Weights of a small transformer language model: MLP 448 SwiGLU.
Each number is 500 + 25 x the weight over its row's rms, rounded and kept within 0 to 999. Layers, rows and columns count from 0. Numbers have three digits each. The size before them is the row's rms in percent of the matrix's.

# down: layer 2 MLP down (transposed), 448x160, rms 0.155, rows 130-158, columns 0-159
# gate: layer 2 MLP gate, 448x160, rms 0.178, rows 131-158, columns 0-159
# up: layer 2 MLP up, 448x160, rms 0.172, rows 131-158, columns 0-159
down130 108:469502485498503483488469474478512534490505485513540509490487487498481449527508484518494537516497484484484491500508468518479500466492459481500451528476514520507475497522498525481468498526494503503503491535463528510448483487469488545499518503539484491395532508466514512512509480512527499481490475511494501516533505454499474511516520471505492473462540508451517567508537525524520484506481518462522493537508467512467535498542538484518521493485504514491503497497559507533472503551485447
gate131 100:498508470484448458483516482501522526469521446539514508514489504492488447480491458520495526479481492459530502516501496488520514489485509495523516530479501525547502475514486509483533483525530464526467544518473471509479526472498493517482482558503485484466514508489509455445543493527494529473499496446514499485435519502435492526452476487475509524462503514514507459502456466520514500486516478475457523526487480482495511477477463497482471500479530501541503471481479467505522503480494478
up131 093:486489511503527534501463536511456502475447549483468454487485538484497579456512507457490483476546481519476504484479510477484479470524459466514513493478497465470472555488513475482469503487520517514541446492532525492466456530505481494474514505525515553503511482466464523524498511511481525490481515536532524505502492555505492483498521558512473483539492500505461480505514494494481468487487496460483516507513471480516509480476520484520506499532493488505477496497540493482488536509513528
down131 099:513475486508485541523511491513516506480483508494554524511510443450518478487508553528457492505521509508513483515540545517486486521497534490486506494491479502518511517505508521525489529497531542506464495490544509470518468503526518537482496486530524476496500495512457499578500451459507513472496481517504499509523511542543500476545535505504474487532517505514513483507526511519489534513534498563566506469473481527520480490556497521503530475516491505496547495493482538494454512499544501
gate132 103:473438495480480541471509502449477517527473506481481469482525482467515522520449497458502461519512510497506540535496508533522511479467489462510479494483491530520522469475544459504477544486484526472470496508520475538529489520483533490514512564464532463494487507519469469510564480459505514512480476517496501471511459546478478458504491489499518513506487484540496523516505487513540456513472484493460469485459487514507497503487511502493466485474502501499518545502475452486517502509491536
up132 099:494530503511518477466486466479487496489512525516462522510518487518505474534486537469507528557502466487525526496509546478477516527500493507482454501549514478466524490527519559461530484482513518501501538493479518500483498531482463474516496509519525494534505509515532453479467493544487513475468518483520515480496465479541476490535563476540482500472496524451479508477513503482493523505539485454498481509474484518503512478518540487453510466515510498526501508535494515505437516447476464
down132 106:502490513508487541512515505518522513483503472497480468448491509437504535490482461484488514476510492491515510509491435547510503457462497477491534490439480523506493512455498469546469459525514532496463462502474490509513494488501489472544535533498499502503473491500492468514517459494510485526515535526514487498540536537485501470486487523478500491559502480548483497518444512497532491508482460530452496511482497512492484509464490456470465504472520500499486504486498484498493474544509569
gate133 096:463513483479479479522472506493539465528515491499506470539494482511511458469501508468492478507489534541460537560547440521480473521487513482514531516465482463477449488532491503511501479497494494523536544482505491532532506488516499531490474498477543510555498507470489522503525504508507474488516494510539520521514485469503528492494467509519555521471443508467462483489484490466488517504502495552528490446503485474504488463484506513515528489491483508543515503516491440455493495507535493
up133 098:514512530451511508509472506508496512462521514446521466565514500469489486474458462489537507525452463524510485489510494454508506528529497513480526516503469484475494477493521501479553483513486421509491503465510475485504489495493482470529512490497517472470490508499475499528511533537491504499548459469490528479428511491507448479505495550519446510496482508464519537502478509467495502500471502516475506529468513491524513522483518471517539499496507519538485492475497494547507512526502546
down133 100:512499469510473492481521453504486497518498508493472505464442519493489503545515533516502491499521487482514475514454545544568538453509526529522503519496513487511537518519487518485556454528504498529509524480479504494475518477432482519499497470517507493524511510477493515487522518513478532482516542500497463513530534518459482551505499503478531526539506497524462557524480510526512486529517523462489489522505509527508446541568460480490508479498493508535464478495505494504505479505499504
gate134 086:453496451489466481505508543523512498504541498506480515517546534491464490467495487506523504531546492466488503511532512492497497532521453536511518506462521487495545500519538465513511549515476506491528506518508463534551452551489466509497504516486501532501495474504518504479491452474506509499413523515502481485467531457482471512450486522460508519483492507468501537537500521519524516491512505526482501494485496508520449499480491503476471504490541516471529507536545496480482472482503519
up134 101:497534513467497502513503459481513489504469534520550473481478494516535467517514490464515492447496491470470499513509520527481521499489523502459526471538511537466501560494547475513512481469514484517481487493491526521543535487523478481536519483496501493505511456499521499514513496536533533518505449502476526549496433536491514508504493491489521498504539463484528576491476504496458482492502500536518524485504539505456444511528519466503492461482510494523491444505522513476485507511518504
down134 099:534521504534458553486522500520502490502549484481506568504567509473480465508542502532503504537491484513520478532507536432520458541473474520523498475498492511510490484500469493497505526549482501505502519482465520510524476461494482504489524500513503518504506545550448478467507472521533491453531577539476487476511514506457482504503488525480515504490495500512505473519493503512457485519487498491505516474482529517523487493541484497510524539526480494460482490488515479501490451495509522
gate135 100:510498550482464503468547498485459467492495453560519484523493507493469469457511534500529519493511519541469505478489498486496519541535494548466509525489528506503511521471516484516501534493538464502515491472457500523526464535476516503460472524480527494548530519473477506453505509534522543502506500518523526545471522446476520476541513510512502483525520472465497499532506495503509470513503483521512500460497511477498521476463531506488534502457490475466481529511516538539503508520464493
up135 094:493531524530500472499500510483511494510501484496499536518496496458471477492510527542504440483506494541495510506510490525523514530516477501481541484492544481507487484499508429580512513455488458487488511493498522514494540503457511518515521486504556488534524515493513479529507518455500522491508497487483490525476466452496507513501472480522515444502473442504490524470509495485447483514539502537483516462468483497471510459492549520516481512524513472460518508475513529535535491519478456
down135 097:514496474475532452496515505489466488511485414501514495471503523509466509469458545510487473504457503505478517496496497466466497500548460514538512504495515481493494472524523498515498493501488501507532482514466508547492456512508485483471462534500495465497518495457452483508501530456487496465510507475490537458479513454497501502521512525512514478515516479505489542504467471463433465496533535508487447516549514494517527499520489495473510494512507524472467545487543509540520481526516515
gate136 103:504486437493482535539550520509518482483520501527471461501481478463541508497502493552549507555489491489495535450502509518505537467493523469514477525511529486527480540541472460526491537517489510511549462474487516487475502521502516492522488514544484498520564485526492465504495483453480513492510481507517515518460504555528498510504517521534482451512499527456491476514495501480488514503500476515494501488503458528529487512495500489541491478490513503497502464508521555476467462489516537
up136 105:511542468529469526518477501504511461514493491511551458546485486490542501505478502534490467547490491488501458451500497481536515466534505472509503502465521498499470510527486462511487526480489543508500489549482542483453510478502513491527503508555499534472515517484462492477500497499519512492502515522496536545461476496526485561528505530509501506486476504534479485518531478492496511520533533505493501444523515555525513511513511526546498461493519515469514476551510497474497504465537541
down136 102:501469529495488460505489500505477500491474504521496467513531543533477481512471536520499505472499515537459530466464529521480435478470527543502527486523473475493531489513543529486512471489515475469489498533513489495490468499505469522513460515475520493528475558477545528508514534498473509493529453505520482496536472461490456506499478483512474498496484469532530480506451498507514487500516482479498481506505480496490463469526493524492482520544506512462544520455488501559534468469456523
gate137 088:443507504511493485474482514543509481506490483497477496474544456511503473545542520539525544525540518471518534493497511477532494495493508502504484540498483500514482505510472477510496510497505513520483521463451488476499475471448468533503513507445504480490468464452495503488523508517459488491488463470450499488537479458504500563489474513517493559484503526512484497502520531457490488507496487507452500545502491481457503497515472515446519512529476526509540506529502479460502511503448512
up137 091:523469512485543503483471503489521531550492493540488498496520496498545486463483489452494471525466487500478526513474467518450523455502498467502510529512493503496491510473499515523501447467475456470481480501527492514537540528493469500500498493553484526489520523497508478501531532535515512516544468512519509515458525474480492449537512522485476489536505497536514504446475487569534487479487521531495503489533467501509478534478492500465509502517545452503491517537512519494505480494555514
down137 098:489546456481447545496496467549518469473507543494485538533478479456468423499501522545509508500446535505501459496488485478481514545475479507509497498547525496513506531540467500493525502503489503524456497537507480516473480500497499491482513462500492467487500471485461482508480470529545503512517534486512461525488472501496505507501468483532552511470479528490503474536526479480533506504488515482472477476463512481532483485485501482513489461493451487467504499489468483486495462527474500
gate138 102:442501451486503471467473471493475510502476497463488511483487525482509496439501439505488476497505509519488533463467504491515498507537533458487515575480510451537499501458537496506492531475478522489498480536490504524525487480485489530499531500479495474488471465486492514478480485523514480502482520501545500475495472500509467495498476505466504489487513516499477538533488478487585544501530518475527494499530484504499505493556505547437505505520482524520492525506515468518502490510484554
up138 106:487524484478477451487517473507446529542479507473497535471484517482495509514517515497539480487509488504521515551528489484515475488513511489528526506540524503476480535479512477499459489496439550472506538503515559536515519491488525454491475495499477485516532504520478484522483526487492495512503510487519512507494495513541530480490483443495456476471538479483487537531497514495543494479532460473521470470513514461491507469502507519455460522510413540501515503477523468505485497507481504
down138 108:471493477531509521548458557514546475515498526468511505496510491490506478483483492510457526490529499483496473460474530486488517497512558495533479509493516484488477479544548482501489519521504499505499510522470457482528489493512437519529530527520507479510450507493552506513503523506495497510550504506431511486501500527480466541510516493458542486570491538495484437528511471500442508492494510528486507497486472519504504493527494492500513526521561504513525525480500521513518493515524487
gate139 089:503533471487537547485499457513514500522504495499498478491493461502477556475553518505504543485520485534513532478512496513557527522528458503420510517465521520498494505517505507489496508536505473515446503534527521490489531453505494462512446510530492467461480468492463473482483499486505532470520468503503516484486521528516503519470504496524457471486473522495510502467464470473527507471506501533509506492468554518499507514508481511506473521462502520504502496498502529480483535443487554
up139 090:530485532511470470496484510476521516505505542437520497496521500528545494505494535468486515458526479486498480489520525557500461556532500499487534444483520469473516476507548484434505512480504525512503494517541482484513510521529478498480497499508490522469463533494480494460530517520478495524512493466513469512513492506470479484502475505510486525523531551509497472523495462512491555502488517475513466498475540491511469527491474526524489466495505545453473513502521507533518494428515508
down139 097:500493510515525485501479487514541493497477504512509523500507484491514490484505456503478501528498578495513534496494477468492526490475498513527499489545477518486511541518522473501515495505484447506518521508470495528450495496525503519475544460489524533527540485476509477533496511482495493507515549557468488448480564487513479525547524468493540505491505497485509561487578530494535461509521492483512493507529461473468509485511521479546534485527515481530536489532517513521524497505492485
gate140 098:473540491455516494542453497495515497509504451471539504498542495494463463502509558485455486493523518508473467484437494531511433512535533493517459523474523533520502487499527505503500533468520501492484519448486497532483497502472493498486525484498491500507482527518527469520469511477483473517478525499522490468516467455510520495495520491493521546505484436455490576535503490517484512531515538503477497518525477487521478495517490497525546465523486487523491494529517498526500477505492527
up140 099:505484556534474528473501496486471458466490519526513444497507477519539505495549453467528478530482477511531489478553512482498538475472486499483497488514519527474504503500455482486494472484483480488498490526491495496478465486521511536476515521522516481461502483521478499481519481493567564498527528501487529516478515534477506479503499468520510497507497551507536438477475500476529516489498464493540492516469473487534476516525512488504447468494517491466475520454475528498548526495504479
down140 105:467463541527494526540484479463488510460563507566522450480511505502503516467567495500500519517480476479521486495518527503485505499501469536528506531546461471487515529459514579501474506523473481485497491535502481501509484496473518514495501501449506495460499490522458472526510505518486516494516474494468498533466506498472498472500505503503543511497464521525537484481472535502510471494474473495533481495483508529484517490485519457482473532472520513521506517472436512479514522529517520
gate141 093:495466480476534501482508526545527531521466525501517498552488509478507502515537490526492480482502507525500519509482531478533524490491522516471546482521470515502461513504499542487470511512492507490486528471503542455521517517524473514492514512512504510485519495495472514518580497529495507481526523532507476535455459503548507489524522510477486561515477483524513464517482463518552489538476492507503524510458493490523457531487499490523447498475491521462512495522513506539491557444503463
up141 094:540449502527525504439476473507519539476486495478502519491483497476497503534477516517482487512528510515496502553494453490513492541455543495520490523529488474492515464492488499461481486533504501483533516531539511532552508499523475442471522535504501491440548483479462499504535519496545513492497524485485494475509488501523532466497486447505483492531516524528505511494513477461524498547458464492475512488523530501511509516528508468482516500571493518459480505503485482526474501501528475
down141 100:501495468487532501508531558554499471520510544508474481507508497508517555468520477463515478500467498493520524494473541505484533472531481510506488477525515452479481467494496546503477494467515484480485524490482469509502541538517517504505486509498529479525535515508529531512499491488532484510518515495555504500482501495461465509514480508484500543491494490525521471464490507531505460474514495498556499558490503496511484552427467517528507506433484511493535464494499518529546527503466511
gate142 104:477554531504480485456485522473519506510501502484492482561488464536548530518483493481538534508485506455467560477492531518500493489497475470426526484505511482469441513484474508486465561498493489521473505472496524513513522516447522502522523528535516511503503485520515495462470470481484524497518520458529500472472513528498493509500453483507500510493505508496490511476503513481465527527481525519499495537521528518475473476465507457471544527504503473547516497482515497527505498485543475
up142 105:479515511477508511506512444506484486494533524494529504487471520483455435501501504484434476478506492488539437519542485492539506485482502475521500480560513564513504452479507523550501491502497498486462508516503507502483515536530513492503499485500478471525519493525470509496533503489515480488524494541490498531542471467479506494514508515466507496512523476498516474509521498485494521497521513447518556481466523509480516496562485493440517512492532525482481462476508494470527467545503540
down142 110:503513504492475517484475486491522507504499464518493472527534442551520523500455511510545485510474539480471517481464524493531513479517502479495484485491494440471468521492469506488464532495500479493517485458502516502560506511479484516514514482501508505499475496483544534498505475474473498483527500437522547516518509549524487519508444466521504500523476477524464495494519477513485486527478515498493502508526527465470484506482505492527561505505461422546512489527490489459539521474504468
gate143 090:506501482487492513504476510536464525508527469520528500511461539473506513432467462531504527515534484530498481542496533446485506515527530481538508542503521502472503529499510478524492469504475515480533514483495560462492450496514493481466496507506569510495467483524485575522501481447483527508563482559497489503505506508508507467500470501531523514472505508495494486537515473484544503472486496493517510493450505468480489545480499530497489499487469510485510497506497535514505511519535500
up143 104:487469521481480525490531477547492523472493501456484508542529492486540504548538506481468488524478499480517496492484483480500517497489509501492537518541513520516479523521476524493472504486501499525487464503485502507500500509490502549458492547563455553486525526531532544520500495519521496535501503508503486495522524508526486465507519499488493495509561518567486500529469493554492487507546502534488448444475513495541533496501537469562512492504450494506498513477492494516478479516467490
down143 106:521526481538512434507464549481503463482490509522481482471442530511458535481497493527510502484517501534467497490503521504492540487544500455484489434462467469461519497492487459477539522575495484477500512476529503482512494510511519464493503487482499490504508492490518469532518515507511509510534483526480514502497481479486498477471475485497479500489463517496515502518524502447503481502517462469502504485500451498498474477487474520440492470497532520479561540512505520468547509516514534
gate144 094:524503527523507516508461493490511518487580499504503473524517481519524518495518553516512515510511527461541442481469506487540476491487486514495486485461535511518489513505445504526520488466501511513459500506529484442509503512476523481498453504475500448490465511497498517469521509460533513496551487517467469497481459542492495505506513491497473476487455518507512470501532470485493479468463510489514489494492408515486482546464487499511517524504463476490539470465492526518489500485491512
up144 098:488538501523532490495490457479506498495514498514468478506511505516504501508505522532495521513522509482507517448481459459516519510490471535473455520487522499534497513481518474528484495503494517491462463509485471450503501544516490464485538509492473505507441513475513490465486526453547499516523447531448490524459437495486544476542509471515489498534476475524501529495539498464486519462459525517503492510503453526542505534474452521516483490499511543526504488514488476517519473500483540
down144 098:554491516489517517525494492536441544480472497534503483503524478517449528539475514459522461473467464518466500517459540518492483496512533531511526466499494474465532488462520514519491493494479527500494504500481467479498523515455467476533472480537528515492491462497557512514478511486503492519526494525504471466510524504501512503496496512464488454476526530489499465477484517500482506456511479514521509514500498502453512472496513541457548491513454490444498462503527522532470502519484460
gate145 092:503503485468481474522469472485525522495450473489533479539494498464521521480525472501510482452537480493539486509533524518475519521523499488466496513532490506492528462506493488506523521542504526546466491522491462515487519497497526514489522450491546498501481504509508485480459478481464533429540463520496498545525475499514496506517528476469506487542513519487474504493501506464508468527537485537538456463501456513506503540541485538522484504495529540511486478460456517529511491514492538
up145 120:522501472473545449517510490467516483477470500488501537549517491497512526523522506496500527428528490525503534482533487521508558469515515521473475517516505497459524469498496483483496557496520538507470477534465480505472525498502541497494521456489520469471465468513515514511479518489504456457517510516542515468491483492491488493500496473476498471480533510469460475490472458554517474519476485479525564536504508536499473516513514488477504499512520543525494489506489505495452489542491527
down145 112:456478516497465505486490496508488512506534532497455468452507538522499480465468474510499453522468499490506482499481511492508489534493505484486552466471489507513533491460507488514504512496525483481517494503504483498490468528475480476546544484485513482512507531520546456505506492507435499528515506458480477500516513493485466485534452504477508479523513509495479486507553522463516557466502496535465457413506510497529564514472505496504477510533508512536523487500513524512510534497496545
gate146 098:449478463496521493505534516485531523535518447454465503458499480537529518529516505494482548489455476516472544543507542525560521502489517501484478518491502500480503488466513486491506481491479484537500480527544574496446491521456460497496511523480535498493498470486485526499516526495515563468508499492451488474508523549492503495524473537518508501519490482478494458475525527468514491503456482530480488520489497528511509508471457514500487512497497491476515504516511500528472465512482523
up146 094:438478484476523494507535493499514504488511444443498492488510491532520526511531525478470527509504457488503536515531523494512497522467533496478524511523474497492521470502487510463511519516510480457461515547574518539505482520502483516434512533479473480527472501503511525477530501479509494505482491464496528466528510516485530531479504510474537475485520506463509477479464558507458532510494445505520495531506472474503542507469517496510463507458530505482508502504513508498453489534466488
down146 096:534541487511498550502523565487481546478488480521503495511469475516507515513531502482520484502496454477503510470490515527527514512511508488459459475484491446471489532487520511545509502517522505465524472530560510481445524538513482511467543494536503468544489533494511480507509486504471486489524549551472512527441504464528496495521470492527483492512467503479529446497539484506488488477533529497487512522449481501523519488535501499508495506486496471479529491504523496475508513464479533
gate147 117:497534500492505470465516549522446527537496540508493504508523518498454507491492533506507486465521508517485484470501514476523542540493543492520520490501501501474465514476499484491526501475499546457458509499476546495509529485475515457483514486485497538478485537473551495514491503497510473522507533541487523501509431479490517510501553467525512496510514495485543564529528536505531463480493531477482460519536493443512509492442469512474515499517506521484510491493512482496496449489494490
up147 114:500476484476480523528525523515520456474505439480443486456482477497514467554524506545488535511506491514490495508542517509518505481526498493470505482512508493504533464476513509502519519543504509493494525447475485511479467461462446507531492563494493453503466438536493521452535532483497461527490483497499500496461499530488473459491494507530524526524532509479497530506515538484466482481470460485479504521461497516483491518473518487452479487522524512524475483483520512484508493522500493
down147 107:504506522483465512501542543548509498519490524521507509524458471529535508494479521481480527516470477520512520489523472527521541516507531518513528495458492458534468465518499477460479480526529542519492529532505473488496471458501491495497500476519499510507491497480503500479504516543497486499479513469473426497482483503506497441543504476531464483594518475476507475499463525506508553510511485501502487522491491472494463450484491529478556530490504485526479507527478489516507507468477504
gate148 104:531537473501507528524523527483481452482509462497458497446510473548487517535486491507459523496501499487509493488525493507540516493463504501492479516492506507489547533519471494530471515502490454501455503480526516532484524517539491469519492483488497444475512502537538501459500489495452479504543499505448463517485455492537492498488482477477473474506488507534551483506503472491520533486486490521459487535506502452503449522471530493491508505485492520501490476504545490543448486524556484
up148 099:521537501491438521574478508479509437488519516555506504505494491502468509493529478479471516476532497498534480501452477505495482535538511506490483516521499456481516491547535494500507497498489480508463495546490513511532500513474523446513473514499507480518459475491525455472514480466475469512507489533517517522466497495486488477522488457525553501498530504456489480509520520506510493474486508506527483504462504500529454522460548497474496502473485510528492483472531525497466435504468513
down148 102:543480486488452497501522531489480492503487502525524516508482452532536535522475480527457490489499521505535501558506505518488474473489523512524485472465515504487476548494506462514498510520465475496460540505449546528486529505515471522522512497492472479511502512475481525516475528465507487514505509513522465549506476517504497507503480471514466486518496501475536477568520484500508499530526506551508514508475472469465456529474530526475534493508574515494461485510493531530464458486516491
gate149 095:461516492536505486523470510462483531503523497505498525470505508513477464505512496484461506480528523494502479453496463495512507504499468502455514497538514503498504524494534503489486459468480473487483523530522474508487479535518511517510536519513501522506454497530498457491531479521476531520470521516512481494487513543526474549466488413530513474495507516435457520536485465450485529519505489494531500481501484522437510484509547513494477511490500560533511487448523484474506478477495497
up149 088:495528488500537496501493509515515477495533510473473508529504485528506483502481476484507481476548492531491494466481482526469555490469479504458525550505452525540565498479532490486447497487472494445483503539530526513514474555521502486493497528504469553497492450486513503475516469528495463528496508513527485469490485489526490529478501479519504474516511489505485486499491473464519536471456507487550496456510538536474467498530525478519497537520489523477509497455532475521513489506486455
down149 093:495489497524492524453477486491525492465531491486516493471488485526509540471501515512487534512479473507491509504478500507471513521497527469544534504517514527479485484477480511477473481469503477528536500522486507517471521553491478505516515516473506463504446527525561457488529504561499527507502457517484483497492494475461517461485489415502468472528487458525498485484467515502515539534513510527476533504484495495498503472499546524514525508537508540441498506506521502455469494472457467
gate150 099:516527508561510516480488505467486494465508514481492493481500482480463492491491442529511525514528471445502485477548493480526503520481469500492541479515525476481475474542503487511528551487497486490532529488518511494471508482523515489510522523522466510472504491532471499527482470464497519452516499500490468497491446497533517486492532488513482517527510507453525543466524506481513486458476516462510540531474495487448537480460518516442459569523492531507499490489509473514480495462514516
up150 096:485518482474451473504511538506535500413512496491503507516445483490505495463520453503487505542529487486514474458568494483459505480499474517460474554466465508493520465490539510511510513514484451519527536489513468503513493515504495495468506522466475497486496474502480489508501508475496525477533499453506481465505499541548463505504496487507514489483493534499492526512457504466513519514507491469513496503507474479492510502547482445493527553508445551478539490514510517479488510493495505
down150 100:519502500473513478530486473480506532530458508484524456524467490513498517510524481486482463448473567513474549505500516503505456476505501480515512474496506526541510516457462505463502481524520497469481500539469513526557457461503527499506493472480483495532481524491511492474494504513536482456474479484454541513492521527500485555506513510489494475479471471511497488506520510523491485537517515490486492485481500506518489527562463489531486425491476477511504526482490504474476558546510488
gate151 092:488504518517461539487482451541511486518506485471488520496524508453495476516490505533474553465535500509470520504485512517485512525482521476485547505511482483516488531490491460519550534487498522476519499515538500470526480520498513563525517491458512554501472512489502483516543501498496497483532504487487533535504450493509464479463431502518530500484523522519533510458530456472545524489528557472503507448516512528523466517489545476487521511509502501509476499493534476500522489507521510
up151 089:471520523481520520521502483510544458487533476487473517492558470495485447466497513526489462484505467519491472551482475508497528473448461481484485532496487523507469468472492458497474459484524506492501530490493515541491515511468442529533501519493524462519499477534528514500516513516511473562527479489473496522525498484496496522541482471517526481461516457482517492467481511467501471508471480475510484500517516500517480469532505489500507494509576515507479521469537530514465454501498516
down151 095:469491502511515515492498462502516479537515489543462480484493475478480464474534474539495537488527522532471527525444487508425482517488506509485482492500481495515529521488505480527484471494509482483524537501497489506479452530475496514493515525510513519519515476547535485519516475522538482526478510507516521518468477474512451471451484457519509464489497531487525490454500470461526542511505553522508499462502527509539469497479488486505505493535520546491502576497515459517477499478490477
gate152 107:501511439501508495511436499461504536483519503460533536503519483469501546460555506506501448452495496502459455518500526502528530494515535506498518494521503517514521509482493492486491500510460503439483512515509517526512479514527494511473486500462502477505519499471518484509533546467475489515535504510493518512507490519521546470511518526471484521498478501531550472492463522503466509504524530515526466556536518487544437528523490488515483517477497506516510521555451483477502503504492528
up152 103:490455492521525547486490467511481481506506471526497482557570478476529448506558483507500495532495496529479486502496500488515493513510505487492556507543514523471494548500504536482527541538497485451477545487544537546478499469549496482503504532502512507495483481461546535496521481501477530532484506502490506498538468500483536497475496516514527527528520523524517476488492514493514516505527519503459498463533472532521499480529492510501513535523507470503488490479483462498548531466470516
down152 100:518489466505488516526471553519533536503482499505553521513442474502483550479493527503492485437514515538504476488476533508546517486546498471479473484486499485490543526496515526492473495525486505509514449526513509474474484517483463502505467540501499495532535514471506512502550486518527464506508515500457514516475479506495495484548531482465498488513463538499486486467472452483499523486567495490549489541474534495492504533438484482517478489493461509484490504533483473515494507493495505
gate153 100:476487481455487529505524476469505469457506491517481506498477479536492501522504504524513482503517462490501520538475510480529513491498506535529496442454527497473520501539491467528476485500506514521473538489505492538525498526500488501468484516463551517486524554532525485544489520505504463523498537484477532517508536500523497493534523500466511492469511515463534570462480541472497460512481499505457518522476489503503504485541442478487528511447508471476492479467474514509447492510469482
up153 084:510545518513478497508517497512504528475538560490519475499462494494504471539479507512491497512510497506505525513506502479508535443495424527496481487503516487477489469507447495495487447485497502476477490569476503543539480516481502493453538530479529489525487509498542501503466493515499459520511517481525516506512499512532454515517507478530490504466494478460488493508502562509505543511452490495518496498473477522474500452496525436491488505497528518551482473501508476509489489542455465
down153 095:484499505469486465484499484498501548496477511479467481463478488532509515493499491514496495518480435499506490523490482494505468493496495533527525446470506510484531528547493505559506480505500522519441511501522532497470508487483525484514508563481504508484506551480471511547501542477465450549455519479520523458535534514547434477487510485437513479479481524505530491456457499481539466499489534493502501529486515494487501475507502504522532505532483485487509492504507517492479486512495529
gate154 089:542520504531518444473524503501497553479513512519529483519498532483497497503457495479484513485473521467526494521518493477500461527561470538542521473514489509487503506496551500508506486492486494517461490513536512520475464452520542484469474469445528511496506527480504472501475516463469493500482538474489463500491516509499539501516499485492495457484530489509491517488504520506520510491443497547496506494582453515492525493511461481522484500525531519525478472539504462505479512492533554
up154 096:503504469528534457485552519465498495469520517484522502470471527464489514519467487485504525531480474508507501559506488506502437512496524507513509531509494516488467493444510486500489484457516516506536500513539528523496493463522513515436465494434519505481488497510495479528499537453501490489459507420503468487503520490511494506510509490498479451481525502482495493509545501486502519451480541523473509516529473499500530508502480478491493523510537502493472502533518460550558516529509511
down154 095:509491515513517463490523544513497517499509513488497474508482512511510513520450529520501482516463533453476528518524496542509524480486492523536498529455489519483481450481506521514534554473465457491488492512478507503521486491517515518501431493487526493456538463492492467510494535479464515445484498488530541495488508512490558522492480490498483473464558488498491469459451499531534524510551494519490519488510453513511519534504528494513472534454518484503457498526512471479467501495515487
gate155 092:546499510525511509525493521489527480546483538498523517502514515504456462495515506522500498482539502502489455505520479497521464506500510484484512490515536540497503508499528499519501530506460465519475544490516477505482474520501546467548499464438466518504439458469500538524489510500551469534503494492499494478507487512428509542482497472513522469486494493516517484516543521471520547518514515547504506490546480520480502468554478512520496508492543488499505465509499460557483520524489494
up155 089:479491482466492460478506452498513473464492479498501543513545479477507512462491474505522520460483507467536496492498479502497473494493463496510508499506456500469498545534478519476463496496493513449522494461497518531482473513503456530497491530496524491504502500505467560515533501481516528488449517539518533523533474503500530468482509512502479524487504525496478520493483471521476543513492508453505445489475474488537513490485482502538504527476458561514520536542457517436535496488528502
down155 096:451501486486483415504501491518535518476490518467523497506488479543505501505531486501521506451516493500519549511521515488522523529486473512514472442510434485514524517530522479490495539480478527497494521506546506500500499514499477506527487514473496476531517542509494550515473544502485483494493532508508505541471526484473512512471507535577493497513552534510468542477508508467500512487523492503531494509507508489512524505480458480498434497519508491470483501512515498486555467521477543
gate156 093:485481449551456487497514529473506502526522484467538488493495548470522496486437522497465502554512495494512493515488528552493501516481508486507527488486503469547537515505528457475536512503530472516508528493559451508516495525533508517527497506499460458508514529489459538498489475473498507507474532477484499480506502482527487505506537522499473487536512526516517535524514529553455514486518495516497501475526468504522510475533489444509479504557491507497496512514539526482497481453491468
up156 090:480526491495494478511526492518471502499479513476484510476509547500513504455462466529484545481508509529476530477530521494516474560505511507488458512482500562476477536551515524504465479506473549468511492502492507501483534508479496505539470512482493496490481523543488487497561553495484530507499430520513494478518520481492531500467462486534516530495484476523501500488451517479495520537490516485485480509531518478494529544527495518500498522443525531538459534534485509480498485489546504
down156 093:482502505530485536482502519536514448547467487465495483451452433529506518526528520435501509503495499507510513485501504509506516480545501500553476531471505504475526517485501485470517536536549461523524507465515524489520495474495438481482496479479447509490507489514554521517474503480539511481471499487541487486511520502511476523531517499486554459448533534466509462519493484481505468493501458505519511511499505477504456516501526485496520508488471491514474528497541498476498489482496495
gate157 104:476540522485510509483489496469500543488478507524519473529470449461561528477495468538486518487485507525476487448487529463502454489529492450481508485492497545474467487534477541471484473522525507520476490472511489478549487526493496499482530502500508513497485472494502496498471501494515550512522429542525519513500461531525486480493481544500481481504505501514507492511511482477519500529483507493510466464513529480501486496461495517474511524509519488475509465530502552476524549434495456
up157 105:544423526525493521512494522522531466533496492528440511497479514498487490463527499470508479503503528463480488560511519544509523469503448504474536496514513502500543488481497473506500519474496498502523463517519504531459477483486516490523525544522480521508530495480496494502471470512510494506502541459488493509534510496483498476464525511502525526483501517522462496518486540518444524518502494501546470496502462506524505431471523530498546487505503468499466490489509542522451497533536528
down157 097:501518483531498475512500496468534485501521503497512488490544494512482494498479504476498503514544470462452488494473488502500498523503458523499466471505490506500467476572486501504481485519515529482504481500531535480480502506500541531493467508483485510463480471482428541535505497500498474491516462565484487495514523501490440546504481488467518487518475476468502474503516505470519497494473500528475526547480527561560461482527529485518504502536526504541510550509530493495478474493443480
gate158 098:483528505508507525506508519499467510504482547497530479449500511510508526520467550460459484499522471494491481484442517522513458484480468531510445463495541465491550521500512543426501491498470530530494496491477476519483503504500456526533511488527521505503495481496474516525463498482549513503503520496469446505523493504501494514541499456501513560480523474492504496544547492500550500518494503508486489505504502511516478534501494512461499498499500524463438524536467475521513473515480515
up158 092:503482521521500513490466483494504456475501494493487510525427481482514480491513525481501513519529483500522470515500510441532462445522519487508506505501541474517497478552484488538518497468534550496554528518478520534514523523512458474523517509473428483497515476520477489533513529511546531534475525510469479478493470512483519478480479526496449521508504493485488475481530459523512504518528477492470527473494533497485485475472491465466492497537485467522519478518510486512515485437477504
down158 091:497527491494511516474514472489491505525501510485512484455503489537509495549546483525468487499521458513477492510518459477477543505471473492535504483463550524533535536531521526496501511565505449458476529549488468521498513485484478497470456481481503474523513491510493498487462485499499572535540494516534492512531540497516480502500477531503517497522491504525468502498505461504517473487534534480518507528474486502488471495487490437465503506459489523523478514477532499491519550513532538